Part of a small language model's weights: rotary positions, normalized queries and keys.
Each number is 128 + 24 x the weight over its row's rms, rounded and kept within 0 to 255. Layers, rows and columns count from 0. Numbers have three digits each. The size before them is the row's rms in percent of the matrix's.

# gate: layer 3 MLP gate, 576x256, rms 0.222, rows 485-519, columns 128-255
# up: layer 3 MLP up, 576x256, rms 0.224, rows 485-519, columns 128-255
# down: layer 3 MLP down (transposed), 576x256, rms 0.206, rows 485-519, columns 128-255
gate485 095:135088161138140138170168128164139150118135133141079132132114135103154104136118111110126167148102098116133168172096132095111124172147140141107123138194123100072174197170124121164085116132173105152122111111143136126145068129096114104158096126120150118148145152112125138134144141100123112115108120104186136115103106145169113127119103128110138120131143091149138110129104154132129157109102
up485 098:153096142072109165103096146116099125154187141100161123131142089125105094143125101102144083102080116129119123142110134153189124082125133104124138128121145143133117179158141110129121112095091134094123157130156142120109140087134092107156167180134131158068130118105147121103115109143115121100128115112094122136127114130133121115176122137123128071134125156138162116112145116169145110137128
down485 100:128099163108143090130144098141184063119103124163116103104122149146145124095114110176160131156128140127073137127094126123145159112159099160132118115126126105130112110106182088132176061149091136099113120126135105153164164112195128126112104144121156126160132124069151171118120144166124167119178144132149124132157156137147131127171185127162142150118133117148140129147171112145130120147164
gate486 101:129121131120156119113140104089168092102107083080125145137152175088144118078147148135111153134144115129119142102111112113153145127175131144118156156125144151151105082112106090070186167153154122181135105168113135139099106138147097106106085099147123136145133094157123088134105100112143125121176149120149133117142085080113117117142168117143102134110129124133115113152125138138131107088142
up486 102:163091131097191102136136131150179102113132121109132118117107145078099143099182145129142153115105125120141188125122160133142118137138146162113130157102115093135104089090088078136195144163136123159174122140180148133109102121108121093105083137121137139137165123129095088142095132127139105131160103125125116156104156091093114096146152107124145146098129116129095108120119090124128138079141
down486 100:109115145136123100130127121118089137138164115131102120096116130114107126125098131146143161147104145153132114139122108126134082095153095118084117148139132123134100107160145091144125156143137088112070138110176085151102116136141119159109168117167164108128109094107135132112156107136176134130169117088141143074129112129162142057117135163081131136133142088150147141111143140097122089147145
gate487 098:178131100090138066120165129095092108115117111127161139149158135145139107089122138139187100135158113135150150132123097130108152133133153115166111144145131149144107116129096126154120123134121145127096106097134145089153131151154109119068129136160133099121129163132123177100137165136092149131119085162131117153125087186110137090112116097188135117173137162154128158123156124103120096109140
up487 098:116147117098114175121129079153087105126118115137123168141120139098185142123090170113124144173126101162160129146111162141126127120095109137106117104134139140081144172155105157135153166129126127152149167143115140111144149129088083093125095135098123123096172155138160091124094174080127140172136122102118110098142142116173167182130122132114113141152143135125140124133130117191155140132152
down487 105:105110119136103160172116121128145141117134125194115106097122141152156113158085123121123140104068149119120152114089111122157150134156048144119098116104165149102148151107144141103087100114127169134145145166149109139149153083103121141121134067118139126133167115145108108104116101102158143154123085115143096114084136100101127119117120163141117166129132110108096128144111114129155157155115
gate488 096:141133127166106116106167136149152107093175124126185136161153142137137087118124136131188132154138114115111135135148109116168127105138119146125104117141136161134098158164129112128138161086133148052078117146126169141156135113113134141147104111162126098117107109132104113112095139156119166120149104160167102116148126109120142149080140147135161122094105118094130159107149140154127118130113
up488 098:095160077127130132137140100134079120124160123148169158088110143142101091089129137164152180134136115124163129105147097128138149162088156145115107125170073143093099136149138132135141130161172114112096127136151128133144125119080080151127128145129151148072149119112123127155141122131112120145125131130153142150126121110131101043112120107131099105101125135152114110149163132172165149152123
down488 103:127100145131096148125125117108114177131197076095092126132118128151103135122133134164142137133132132154140140101129170072113115126132112121135142141130139099108137113109119091140136130148163108146156102114135143107127083136079142138161141154156119115118133154141110203096155132112111135159139153136129127111115140132115137165151127146139130120137138129115112135100144109135128093173116
gate489 104:124138156102087142090113128127128131132161149120134077153069153144144138195121161127119089138138144111166158121157118107135123139139183125123117132147149158100161136089140136168131122133132120118130122112104099163127121115124111123133071096135092114120094120117150118140106106138144119096152157129116141088123134149154100116122168133158099126119111153106108121128102126117099097092125
up489 098:158105148073071135124102126140137120131166122140164123115097110138138154144138120161125090082160130134170120145109108152159122126075107120166126132133117092125154118130153100133177111155195117117138158168141120126090143103150129121142121116144129105137109118074122141138122095100143140109121140159122133079136089123102116160166116115168126154126133129121082126158125132148128132152137
down489 101:162113103090184144121145157099147144119142172178128099106170151195115131155127122084147134073146103143127122099083129167143143117096166165092094156143115172176140151138115119122139118121156085136131112147139102116122137096128152111107119136132105089131131154169132167157160109132147140158134133163107123105127149148136113155112127143120110124171135112121151142110107074113127111144146
gate490 099:131081120139131115135147126126127170130135132150108128148064130148130142095130139128098138145127151118125105153109142117142103148117155098114112098109135109112065119113117122132118131099154133082158080087115129129112088143162106127123115160122195100108146168110147146128163119205086121147146127104112119170105140149123164127131120178142093127092103111119136117125134144081115137149155
up490 104:145114126112135130142094098097116116143102116129118125135098150131127131082147136124136145113133112140156143149126137125129133160136169097112128117143075115130111120162083105131117138128102119113179121130083105156206127182123170152136116133158185101116135134130110128130142150148151153129182136147138107161133110175140138119104096129147079128125111126131125130100151138091152142149172
down490 097:154128146146139126136090174151101146141091109141119120133138087128139173081113150149110141120100115152134107138162157148135153111091146137105139088142126139137106061060091133140101132134102131143187102114104135111150135140069140076143118131160117108134117118153114135175120140121153126121181146146104133140124181100124112102106140108102088142107158150132143130136131115123080114130085
gate491 100:128110170089128106098166150144105156176094138139114151149133115083127134145104129160104103108114180122092136175136096132125120127152141101116153119124105071082130150117176121149152066113143125107189135111115085146106134122144091119130116132125118140131110132126153154155150098093149139148136141103127141123144135072134167128093113140147125162140053141134107152149121085172169109129113
up491 100:102144133143107127163144183108151109134140138109159096111119110143133097144126113113110143148188097134129153095084138105117116163093120143138126090104125173101140114140065150088109132094098127110101117155159126121147086088123144135110113136128130165138120111133152090099094153138122114179101132131176094101119107154150147094156116123156125106115139100130168117083111171090119134123144
down491 104:124171159148096095100103113097123112154179164150123118139117133097149116110108097117088111136147185129142104101118124168151127122128104144136144157119097117137109125146167171089127144131167134151156128121123134105124137141163112124164110086106166125148117130114103171105124128109126133178136112113115139121152097119150128109139155135111122133155137144176126145129103146140142141137130
gate492 101:148109128129122099123134096142132153138154132119098152133149131157159116135122124129168179126122122135199116114113105074125128141135120138152125126138111078131180153144133122141098115099124127133135139131119173111121084146151103134133141167121167137167131113177080182116114122143126115143093124140135116125119172133124127121113105161108102148124104146116130139122146132128128135087170
up492 100:129131105154107113125142097116154130153133112120134140110142115166158106171171132148144123117130124112133135091115177126114134124108181145129111081116150116079134129191142087149133119153129128096168166135142151136161107182136126128121143155135133108117151149157126122098144157125117148125130145118115137073120129131135114082171136117058091119119127113156109164127110103142096140089158
down492 097:120147128100113137177129144120127137099123093109159132127145130107153118118172170167125125123124123168127155115130121127108126124104133125085128073127134186148120172201157064123143122153128114102175139096146160140145150095167129131115128108100116113173144121139114108102139096134167127115122119120110144094087127168102108125125134094072136101126118124176132120092120153143115132066152
gate493 099:123105172097133113147135105095174109156093177107169132132157155140152135134157125144138124098122122135137108150121105098101132129146122137108142151126122116111127116131108159108108117153123110165151116133069097148066123119123122153155116152074131141129093121124129139132121125118154123145113136102153083107148110156124101145084147101137124134120153136155148159185124122136102104163130
up493 104:125135131132134102122141115130111108158074134119167135148154183158161118110110135151154133105067128118143138084140107129113117067194088112089149137094125124138119148118093139134119115160139125130163086114121138113062143100135147143163117142089155139147126109098097127139135158131126115134159145113102136114127110140124063140129126136124149095126168133140158140176118122130127114138138
down493 101:111111114099169175146141114127137112170147106130131131101131114123108151178108127139127138129151131134144144111131112084153161135143139129132098128180112114152136104131125102140129101142159165163091141109145122138122162127133103094088156174111123134132124146154074098144101091131159101134077122110116136148112110125103148157167113092123123163113117142168145154136123133097136100120144
gate494 096:153122099166207119126137089128153134112133128095117145137131109115119159104114163146113101110133125131126098133108129139103147104088162100136155125146161119137119166076133106130126121135154129134111122129118156112122070123102154089132140075176133130158133122133089131058125139114098137106126105155144138126097161102121102167143118124154094136178116159121145125144151179104177125145125
up494 093:129147149164101154119097115131127109158116136201159121102117136147128117088129125097184122115135138142099091151128121160123156110129145106151112065131104138122136091078139118155156106110115114059105167136123150134128156138162078134154160163123128161110071119115097168172143096120136131110122158102145122118147099137130183092124120139091145153123177124130132112110145132119106144140125
down494 100:155172171138155148150128110099119137163082107154134163100144154132105165104124129147095129128132150131114126150149178138149109150125121132122111095136149142118117103161093135137104129087120097124111129140144123174102126120161074153141161108156100129107154154146137152147105139150144118128108157119107113171090141127161124095112112097108107112098141156146112064124107120157133094111104
gate495 099:118128122134164118167111114118134159118165136160142130116116173146126172148131140131159199121137118092106113138158128139105142184093161116110136123156125097143096098124134110109138128122155114113125093125151169112130138123071157068138099108135132158182136103124061153143199111110049116134121103133124127116127092102111161169102146164127148164143152151146151122130117095095128129148136
up495 109:159161137127115142134114149120124082101154081143139139169079149122093165162101152100145168120089113129099083150125118079129153175076131129103140091097130110132111113120113128135127136124118109121109127106146166094117089105085116166173068167164112142156138138152132119109121123109132092105111101117116115147116113092161124119087133133152169170115169107119145132147139116098152171146132
down495 100:152070109164127139137133107100142122160104100133140100094137131136117122147153135137138118126135120102105150113116108087109170167166153161160104144124105141119126175098116141188144123140124180110143138136122117126132157172124104133153151134120102123094128089144173145100138139096090125125080125128122183195141142164162149115110140132099127109105122154148113155150125131124071172107136
gate496 092:136122148120140124109082094111136131169116143164098131102104104146184126126150136083136148164151171131110159207154132119142146105124130140184115118099139123097127136166135125143106125158081119112161108100136090103138120171126146141138131122143118135146122138152121126143140158150138168148127128158097104102185155138118138103141123170137132129133114092109108087140161145121164132108195
up496 092:119136145148136125134103153096165128098108155119122128165102135150155105093111124120124173160067125148122132153156143131130167162099100095108126140121141139144147125138100126184077124126136126104125108133150113141146147122130146134113156118108157184160122134167137089157146141128118141147098093142112139104109222099099144128083173129098074132181109116140120103109132114097164117110095
down496 099:133117157085134098145118121131140152140128121164117084169098125128187115130134107158088151132135141133100049135155100153114142141138097169148130094133136077157099134164147169153178144106166107124122145111126135110173111118121169152149158133177114105120143115113166100113119114146105112120165117144146137102125151133157149090108179133105133117163146134144115119120116143118113131140130
gate497 097:158096120107107139119115097115176106160118132137122125101118150087147091180140133152112143152154187140135101114112102110126162150176138137096097120116100168121152145146103157114117117173176108130154148161105140137120174148165135166127082103139128141081117137156169116086120108135118129125107160112131173148163152131128141128085163120124125098119138091123128129120101120140111139145113
up497 100:140091145120084106120129109154172086075134148140153070119118129120130138142129110148104101072144127108118151077140145166140143140134160159082102127093129140107139111117126126131118167133166121127128125088152107150168125104152090145148100079153131104102139138137123126115152111112124165106114157114084145132158167114108133113123158106115087128105121164113084157164099092116103094116108
down497 097:131147076155158131147161162099107111138108142127152072100159132107130158170150092154064134144107134165180103141127083123126077162140150149139091118095117119157115126121111147141114129144168175136116092116118168177141109114096099126142134100132132070163146064125154113140142157104134158113111122142143108187135116147143142113129148129127124113127128107130093121076103140110136094142104
gate498 103:126107107153097119110137090093099105149098109144106088117123119082122116058142109096169141114078180146127134107100161167126100129168108121125113120122086149146122106137113145119143122121131127114139118124104125073125130113106100073127148131103147125132134110125141107129103149131101109160088144118122128156109179111175107106105104149168121128125139099131115097115170156109118138147125
up498 098:136149113159080107124141156104120166091083114127134111100175176137129130110150154121091110164103111130145145092168132094116093145134122138135099128146150151143148131106116118111121159154105126144159130127147111148133140156112140164119168110159138153132119157196130124154109150124090148114100110133166114133122130130152120092137153112143134143131138135077129142104096108148150117109120
down498 105:104144108116113125085129145100177121089122093109173135122124188149173137113126142097097129129184127109113162118112108151107115144109159113144075147168154115111149152114177114128127139130130176146119134119183123156138122133129145089122115135137103154141127153157069128113121143128147143155089116118147119155139173169122129144140145144154118085089146142071120132126137131082168124126126
gate499 097:152111159128107098177133095128150160145103136129126198118140131088132135126147139158127154157154131121140153101137125117095140122138120114123126141163154055139104102183142148112171109099110137127125112088145098130145142126169119097138099117110117143187119072151127128157189109131138121141110142107142119175115132149145097135130078121173118093111101117111121108104140095161095139110129
up499 096:094123120155142099123127124128107086090144158113106058102109114169092129113133118093149119128101114134126111107137130130137158120157137121111080110090146152117143151108109073119124116121152122145125103159145130147123126126097153146129112127138134123102094131111161137146119133146156150089151136148103134135141139163068119163121145116110086105120145177142109129111164164151135127126098
down499 094:137105127141154143082171106083123076096151111106113160111150107173118128110172163153116155126140150139097110161123132118135097174078093102103123102128109144150130153122168143118136131111171085145105135150106161103121121150112141128103185123133114164096134137117098148154140133082120121139164136142092143146117155152112109170134104146125136159118154154175125180126104134091144122099123
gate500 096:157101135147167158069129100153119124147139141092124142110173121126131142136154115146117085179124132067121161137124096099149143101134154181102129088096116129157121128156113130148126101116139170139107139125094162105094094137161130127095081157143104107150166108136106129100090124128168140160138141110127102121115115102100097121099114098133078128136099113172159107119149135151113131129143
up500 099:104126116104166137080123081110128114111112142115142120131145117165135116146155121097129179138133135125146151155123131177100159136150132145143135078140146135109138120145145112136163141127123127126111147146169131160085164103147141115168144096118152102150078114145160156103143135133135095137141125115101121149142102125124127102137143124115128131151142084100154159190154135075140104178148
down500 100:135169157111178114076125127113125159154158146169114121119141102160116197115140078098140111145159123107116120145123115124117147130146144154140160107099149120144134114113167138114112151173142099132120133148120122150081141107108125115116146137143109157170101112149156153109146123124138116145168174148083102130112119101138131088122161117134105160130118104100128169116157120111115125119127
gate501 105:124092145118117119147135133123128145150067127084119119106152179108124130165092144137083128114116143118146089130130159122091097144093105121138163149110130098155144138149164144133143109123126093135136145126068134134119095135112113138129129133106145156160135119153139095126142128116135154153116163084136152120133095148129146103144163126127106123136118101146132151174144129115108122181098
up501 104:067097141167101135141106115098171116118092118114133125091139131146072120169141139143119119095097134119150133157156153115091129169061118104120154166156131107130121170118147088153142122107125133168149142123113161126109134143140119118122114136137129124155141154097118129108186196159139133134151113102160121160144145107115142141119134172148110136113101154095089094179136158116108148119117
down501 104:147154137120167131115092150148107121099127118138105152115119116098129154152153146124120159150082112123146144124145134111117121147138110126152069107127146126109113141129123113162130155152132110150157165101132119169105118120117122159144115154158143112112091161138117099159123163156091128152068170128118095150181147108160123141126191138137131156148139129143164127131164156186080152133107
gate502 096:120121132177122120100135107111159153144115135145162097088094182115118105104129104137132110143109101095127107165150185103136146120149150138125123168141162144124105159150115147097114136121123118124094157096159136138134130063131148131158087128104124113119144074139142193114153119137143150098135133117125126112097140142123088105142118095101114101123101119174086205132158147142079092101117
up502 097:117123078146105149141088119112117088182118102123145084089127185124144117092145105108097135118127115092158144120139126164128135130109138116122115116167147159102108140125145123116111129118081137116084142088139161124088120063106165107127119164126129120125161118164157186121154108117137186104111167134108172145151121160138106107111106123123151095141135139179121111105149134143119110138112
down502 103:134146126125137143115134094127139089126053135161133124090147168146158090127144134149094119077138115132172142115106146104103111156125103136088143117128154105119150119143123128138155111113104128120046136118142139110164125105137129119106144149163122096123164148116118137096174150111166143168118120087099152127158158152136121113122161112109114110093099133137128148072170112124105109148132
gate503 110:081170144094107159156114148128163152139132091096137155128146117122146148158108139113141112105100136136120133089141161134160169130135145104131156125097147126137116122108138174142130140116105135135115120115142116121170115184147091103085178102137134164124083165148121134180117122118102148135102091155087119133161090074154149110107099128157113120175109111116110104150115092112096144107111
up503 109:119142100132102144100155118106089093135150157118120127142132137191104116071111146078130123095166130148150121120124142126149145133142093128108109147116150156081147181097096113099116118122134136147131117145169153130112123090126138136152134089143081120121148132110145153082117132147131158104124133141113131141105141109120162142142123097110107134160191143118134091115125114147173092128099
down503 098:146109124112136132099115121108093126090115132101105134118126143105162102138189125116119109091123164131104150128124120115115154126132140120099149143146134128144118121166113153134140093116133029139083131140132121082143135132107138127175122137117119107162133141121084127144106084150159098103148131135084082133113114122136147171132172140104138095120135101133141195149133158137089152129117
gate504 106:115160144112134096110117086159150175143095113066098083137117122150142131076148150186115116159101133096155145123104135172111106121122113099098140132098107115110137136152095138146131108129124093134144119150168092145115165104163123141105153132116128171126107151150138135151115133098156103132092090123138127096188115137108076126105115165142125083171113119133121135162114149114131131147121
up504 104:128161079143121133151118128153109089102153130123141089140099090131141119138136138109144051132131120169149134140109168109136086110136123129156127120131138135158109095176119125176150133121145088125111123130216162102101092111097130118108055117123142112122159128076130113115142122117107116109131125124130101115127135091097106130140134132110124143091135121157138127124119130101121129130166
down504 103:114104126167154123118110142116120091163132154141112124124161096124116088055136140141127128097110124159114119135110205160112089145145113065166156148123160136104137083148111161183136128130134108109134128123142120171155122110160153142102123125159151133118152154142117132124145111157106116150113110091160131121116160150137157110100104087134135100136121117180134135113138172142091080114170
gate505 094:171113117152116068098135116159122148140136128131146122124153098103159137153147146161105183101144111171118115141114092146132128150073160136134155121110175170092108155107109160077151160108143133164109134112102158132123133125127154128101062157184105127090136137134159089130122124152130141126114145132093103126110132130120120142187160116103110122146151156134134140140158109154155123151139
up505 092:142155143131160157100085142162102123093127099104142130127131163170126088137113117120115120104089088083151123114128161137078134087120121151108102120146133111152146155172098164155131142117156144117112133115157139108113125134098063158150138133148123118134101133118117145148163116139124140102121124134127148146146138096090154148146124142109176140111106106097113114159131125098115156118157
down505 094:156114105105114133104159125085128118099127075145095079145092109122151140122147086168128110079084116120130156135124107124139141149127136122139132139122090132106117120156090136131120092144111146142092168114183140121133101128128153111153150111093153144129117125130109163114120133119119164173155128125132126140120143114125165138155123127187167150141155096163104148160134126106104083196130
gate506 097:150127115152149125128133051137164164090126126095162128149168143108085126109128142150105115109161142135160131138127131087135189145128118132110155107133138150141156159197114123131139120144126117144110173116112133111130094097150139148125120109162127139125135119165101092133119109137114099149185139156133123096130145131149125132166146109144160129127186120147128161114120130136153138102156
up506 102:105136114173080107129081123170137143138128123147139109132121113149111128189145138153137135138092148166174146113152092144104085079120168142166136098152103133150124105132097143146118122112162123163158114150126123142115086124183168153093118109124119119163136149116128133130146116124108136143126134121162123127140132134118154141133162075077157138110135165171125117101154155118166109094121
down506 101:145109099147116138147110128128111164139152094133153130159064129129098135119170117155089093138124172121079138168147115177137126151126125134158147145104131151116137092099149139169099099090120082120133113131137116130121122170157145126097136118151166131161154172142119078138150101096125128126126127179099118134130084104135118108111116124091157140165070135138105148103102146129136118133127
gate507 103:095133154138151111131090065156167132145124125115142110119099130122123091133140182084120146156098120124097123119132081122113143124155092115137159101145154116064138134118120141132113135153119156138161108122136157102120139108140157124105108114132132084146121169107165144163108138073151114115149119115135148117120141123125127116129125150135122115170089147124134141101113161085163152136139
up507 101:145124098140139122132133164150101150106141127134124168116153166141087110105149108129080108140152134103104103141120128128173119141161133104105100177116144151133107111109158142098121109131143138124117128151157151172109144155148139092147135139121107140144146161117131128104133131094130156131119091199167133171174086118133174133132132117074130131119102111150068120123106171120111147065061
down507 100:160114136104113102062137130117096156107134127069118146106096108103124115160091095145153142128115126083090112142086116129126172123150136115147088123156148128102134099146132131140146112123164171118140140068158134121092134106133111115119129188107125124113123152148161123091120120083144146118092059176196115136130139145135124121140105147105122112177114114114154079151121148136119113129162
gate508 098:130115150115123097106116127122186125124172112134128099135136094144091136128158144116153083147174126124120162148122164084134122145082169093190122088133102104161073100123124170134154165078126118079128138122151167098112123101120135150118111136143172118113128148130121136111118159077139128163151126113135139118113130131174119131191156134131159140104118107116155135139095123144129171096159
up508 097:158062140151113117134098110116115138153158128178166136111065117142110102089127115145123103099113091151132174120116114127125128130091146117094132186138104147112160169139177108110134100134142118118119115134115124130140177096099173159150121121140122160128091131126109149100171137102121141154145131155156131120164153170117154152127112113104112106166159108103135111169080169114127131139130
down508 105:143117136148164125158132098134145148146120141151107159103173108124139118138130106087095156108114110131115122117132132135108125103083152119153151127103139088102074147087092160139139096114081119131134095123119128166130114121124141101184102138122068110146119152183148132147086152153157127145122138149123132133166113113145155143129144115227086142134088130145151133130121127121158112129155
gate509 095:227112151132095132098142096117139077065141146155108117143107150110105132188143120128098158125126127123110113139140136092093145128147192135108093146104150156123148135149093130135094165129082142153117128149156126129144122146141136151125103103173092134114143117143151100132146126156112162131138147170124110137173138130143122158113121143199166125146105142111103091113137104102107114141155
up509 089:124133128149137115106115164158136141110150119129130152150065104085150090135125164140110154104136125092132146156143101084131156125143177109086105151101185152124084146113103126126104136109128122109109128145119110151155088125130131140127092137183106123103138158114135095139159155135159161125123120124148110175146159103146120179117133142149136152148107138103096095129121133108156082143139
down509 097:151139126128111145150148121103125095094132151140045100077133117108099143129117145118103124108140150094138149170163129097087099123102126144125085174144138126097118119106122133166104170090128107116157128197164151162168099102100083114110118100122091092071128115086154126097150127127153092134154120139148167140127151108107111132141144144108167102087118133115113114158103122105123128132137
gate510 102:129099150155118120132131153108145110090148142135127113094095156116141135088132137122120150105155159105104140140120085132121127182126140165123126100127102130133170151111175134135111111134105120177136156073082142122145081127111170097077109080098123146149124127136153133101123123144119091152127154160148168133150141137141104071154121071098093115147124100096116140159112095094111134092120
up510 095:143122132132149103162130141141114159161125164084114096089117121134125115140130108086120122111114123162123127132089135156135123097120146103112167177139063098092129118156112139111099122134134120105129183125132092113128151139114142127108126131169096132169081108107126115075126102122159172074173133131103116120125135127166150143161142159114116111128083119130115147131107123140103165107105
down510 098:143123124118144154172143156126121179145159158125116094112137105113137093110174165067065130101124108149081158113144149106119112124130102104160133141146134090193082125110113100143124133129112097125144111140149132080176088104134100099168163148148131127127159146113100156105153139161108136116107127143177142118125112166129111140133126121090161134134141135122122137133084121132098140165151
gate511 098:146158109115092154159124139113082094129144149130110163158136111115145130090145149103126155105144094107133126080109141155153151129129105103146161174102112158091103154086158138129084097151114078124114111143132142087186113092140121141080097150133161106100163137131138123109065126136113147117150130118159116129143143099131134150104132151134160147125142135139101087129178121139122154140122
up511 099:152126132090087163141141134103129131138110169176129147166075138104188113083169132126112160107129135138090148071165137142155152141169176125104181151129166185162124152158132135148105103145072130118099092100167152135165133133125125143135144140120112102187126130128142103125105135122155139063149118152152077099112146093129109114159140137125094114142136104140103108134101124121125146139093
down511 098:129139167121165158108194136166134086155110125108120132155157102089155110132141128129134136170102170135126149120115129136160114108166166121128160089085120107152131117151122159128094154131111155096098163107120116071142116125165145098119170161116105141076109108133112146126142121182131119081099192168135122113088129127103153125120157111127156155114148144088152146131136107109130126123125
gate512 101:154111180176134108143116124121146097106099169143142111135115109153106067141152111104120102130148118151114111159155155133091149132133125085138107115144131136107152103081156114123085101124106100127140155115093150079143111146144111139140127103118148071093130100135126093144125123124081168099118119127121121141161108115149134120102164096151120092160112110071139126104110152142139166114139
up512 099:130108089095103170135136143119123138137111132122088170092120125131130130108088107125133126117110125155107110082092142119154137115157119173125146111117126095131107137155098133129120103120142142124123126162161109152082124112087164145144139194129147167155099129094091159150124119142120118162137136127105135134063147106112103127154080139131103184140138112108148142145121094092079126148112
down512 095:088158121136116097166080116129132117149121138143158133184177119144124138105140132109074131128156123115114127114118097156122117160157101143120120119089154111130134125106113125166149125137111076122135132171094111177108118156136109162126105079118116143137127161112131169123148116087151120105133100133132133151130105130176129115119102124089151142126093154111117139150126095121130100126103
gate513 105:123126129152119114129164096115099136124126163121141147153122097109139137124133136142138093127135067104156086158137160112141113098097137118182097081130136149132112147123087143133138146115115132094200144133092130062138177100070133102094100106134113130111135167128148095085117131114118139135105136148136156134087111143099075141122093105186142071166110142110167102088144162143136159117116
up513 107:130125123116151142131106135101149128117119104143110101160161121131153132124116126092129111129089118120099132119129132157082097136113121146127125120118114151144083116094164108134135141069182140169067149135156102177146154148125080156169142104079106102120090159097098146145147117136142088146096163122160125129116135131105167125184149090082119107145065119161151108128110110117098132125127
down513 101:129143124105159111128092128123177099086152132156115129108126116163101111098142127109137125146123149145125175104099113114131104144143118151155152157123087118142117111122143112134111114129121117125085125084109160129103116167138121146134177136103120165128109151109126123144114151115135129154101144129128132141112109186099096129096130082132151155145067134131123115106139136099126107102144
gate514 105:137132173099161151113155106101137154118157104117133090146075155119138112107109149167126111136134175134123099135140075137119137131105107120114156132151161127132159142142102162118134126106128136109126127098143128134151108128123105080137155096112104137132136142135109112116100096085157126084176082182127103118129086167157147128125121110121130102098101116119120147120122135091163154115102
up514 099:149149103157141142120144167103100137171144079131160089131121129148133091090127104147131143164133117162116115139122147146112160071101145155130119115129123095111123123142124084089129155133099139127093084186128170084147121124131140140148094107170140073134123113097144125190126085111153097172160142132115099099152143098139100136096104159141122109094163142101087130121125132140103143124092
down514 100:124126109157115112124142156169096125140145101097095150116098100154115162139125132143128143165109113159108117136149112125137156110140122150119133127103131098105111129129109097112128133145125099085159123181160132141139144129143129177139087143122117100132153098124122137142127126150124132133078122117156118147096122110157140102141078094142125137183150153103158191132158137144111135096121
gate515 100:106136186146162169114157110121110141118133125122084135158143097143131125142114137161102126111113118117132142115177133123168118145126125114149099061141113222143164132102133117097148140145162139082113108095098139109139058117116119144137131102143148113112097123130093155142112144102112110138090116175146107075126172120133130146165136104127122120133114126119147131078147128098172148193162
up515 102:094135202189138133183131154151127119118117130125099137111130122141125104108079141164127128079126139154116137126126149160130124157072129163132133132105114160130168129130124139098074144073147107127115107121115142146137134081134124134142198088116109137105112136139107158160119166163117137117119100161156085142144149116168143156143173167171093104115096133139128177148107135162126145146138
down515 092:098152096134133131104106148120102101136099136117176128117121113134121137079124143141105090127169136116148106137099140151098129065157155107131113131157136108140155119068101144102122155131134168151166130134147143168145128177195122126159120180135140161132104092153116109138144121140154107153138113129116104089103149151141157108173145166105102121186120091112147105131149159153158156149151
gate516 099:146142153132110123087137131123101125156098138080114077118083110146144144136088115126123146145152119126131112098119136138101117125174142078137144155133141171124128146086082138138196101201072114125118107153129151116109118142125116161147166121125120161172089101108118127179162148130119140170107122114105159144146122114103102141147111123111127130127095152156116137092142137151095117141120
up516 098:114150125139179073124153154107118148133100121201119153146142123099131127106160134120166121142116184139154100144098151103143158131135096183170121111162119097101136137130141093157139173102126115159104148118155181165144130112163126132103146154116121130153151144144146080101149144124097139127112092134096100118139123122112115154098097133098133112139143135097124142118128162083149115141126
down516 096:106113125096121136126126118126126132143117183096125130132096115175175157111126139131170119159147137128145132127153107127154089130134180160140119125109141145114098094143088116107144164112146133123131137106130133092148140156115138108107130083164150075116057076162102138113110154148157048118098176108092132157118148112137143151104135121183106122139123088148119111113125132109105163081136
gate517 096:169160162140122103092078111105113151130144148116127091148135111114135166136122121127136107139179162093087114149120126143115090145076135126154156117137098158098182139110127120124135162137060138092149122111131151135093111152141122105136097113158103134113143121134150104093099137111086134090186128145140099134137145110126136130112112127128098141125163122113123145138095120129158093189104
up517 099:159135126130143173104094109164114140118134117096173138081125139125111104088136105106146117163192106081126197124155135109164111125063131118154102126151136138113150119164152122106165135143139157116129075128165174118126109118118104157137136122133091120127129123142100132123113147146123116128113172127096135130142128145110139142128163133152132121138156107131156093158117149122161120114103
down517 103:121126111117095122089124089159135130099089101158143081088104108135140117117147140107095129133144158135116148174116097157131147131137091143116162120124096120147070112125133079129107133134120125129106120128148148106128136097170134112141082172140176094126111118125120125083153133120099143121141100135128118137142178112120089126147105090132101139149111108153110115138099107175134140155106
gate518 093:127070138084112119123072106077168140102139126096099148108078153111124142134118126136109120125133086171145106107142110129131164139145149132130126143165128101103154124080130094110120108139139136060105151116125140133146140091123114087157121128126141089113115117118097135159152152116150179149164122157121133096138121124127141131114136074157147118117097139098158099163160131147121164146138
up518 095:107103102139105163148113108127162155103091111131132121134107129138140145116121142152133113113137092123140107106126095097164194139132166083117129138132124155127118064116105107122090150134057153093125135122119171174118104115150127071178101098153092113118131135149139130145120136115157105155132169111065146149134084120098159148154096140164151144148106128119146137152113104114154133126125
down518 092:133128121137152141170165126179110147118103138137146159152106114135130122103118114124113144088123133156176116154071201129131146149110100104097115139180125120123138114163118177131152137097155176141121118156117141107142132135157142119123144120135170101132120160124094141150129118114137164096134133135100121146101118090124129126147066123116125096078145113106153140138125120121111128147121
gate519 112:122135150101133147130120131136185138159153185109127169089148162137110096116129129131128064089105109124144106165136112147108170143145116174096131176111101146108100117120139102105127102135074134155142107146135125107123140144159127111106112093161164137163107142142124135116171165136086140182105126102108150155146096138156099144109111130132094097133091135118134100162127149134092120144116
up519 109:132148127141186134098155119116113146100117108125110135111118108114133168135146131131089186152139141120146117124109111132145136101102149106175108142152132108152160152118097138094126174146176131069118105122125117136112103092098171130129125105131092080066189086107136120172151119083134129121174104120140138105136144086132147148115149158110125157140113095097151135142104123083124151114149
down519 114:099081128158132129101106139113150119124092079138144110140130172146109141118149112100122155149119101161137095126125120124158092116160129123107142140138155108123171109157105115125121162121171153121137158187089136144107146096174156134133122149132154138107145120125148128154116125105154123102111119142143129152121116098114125180156141118155159137135139165114151188132116105145131072077105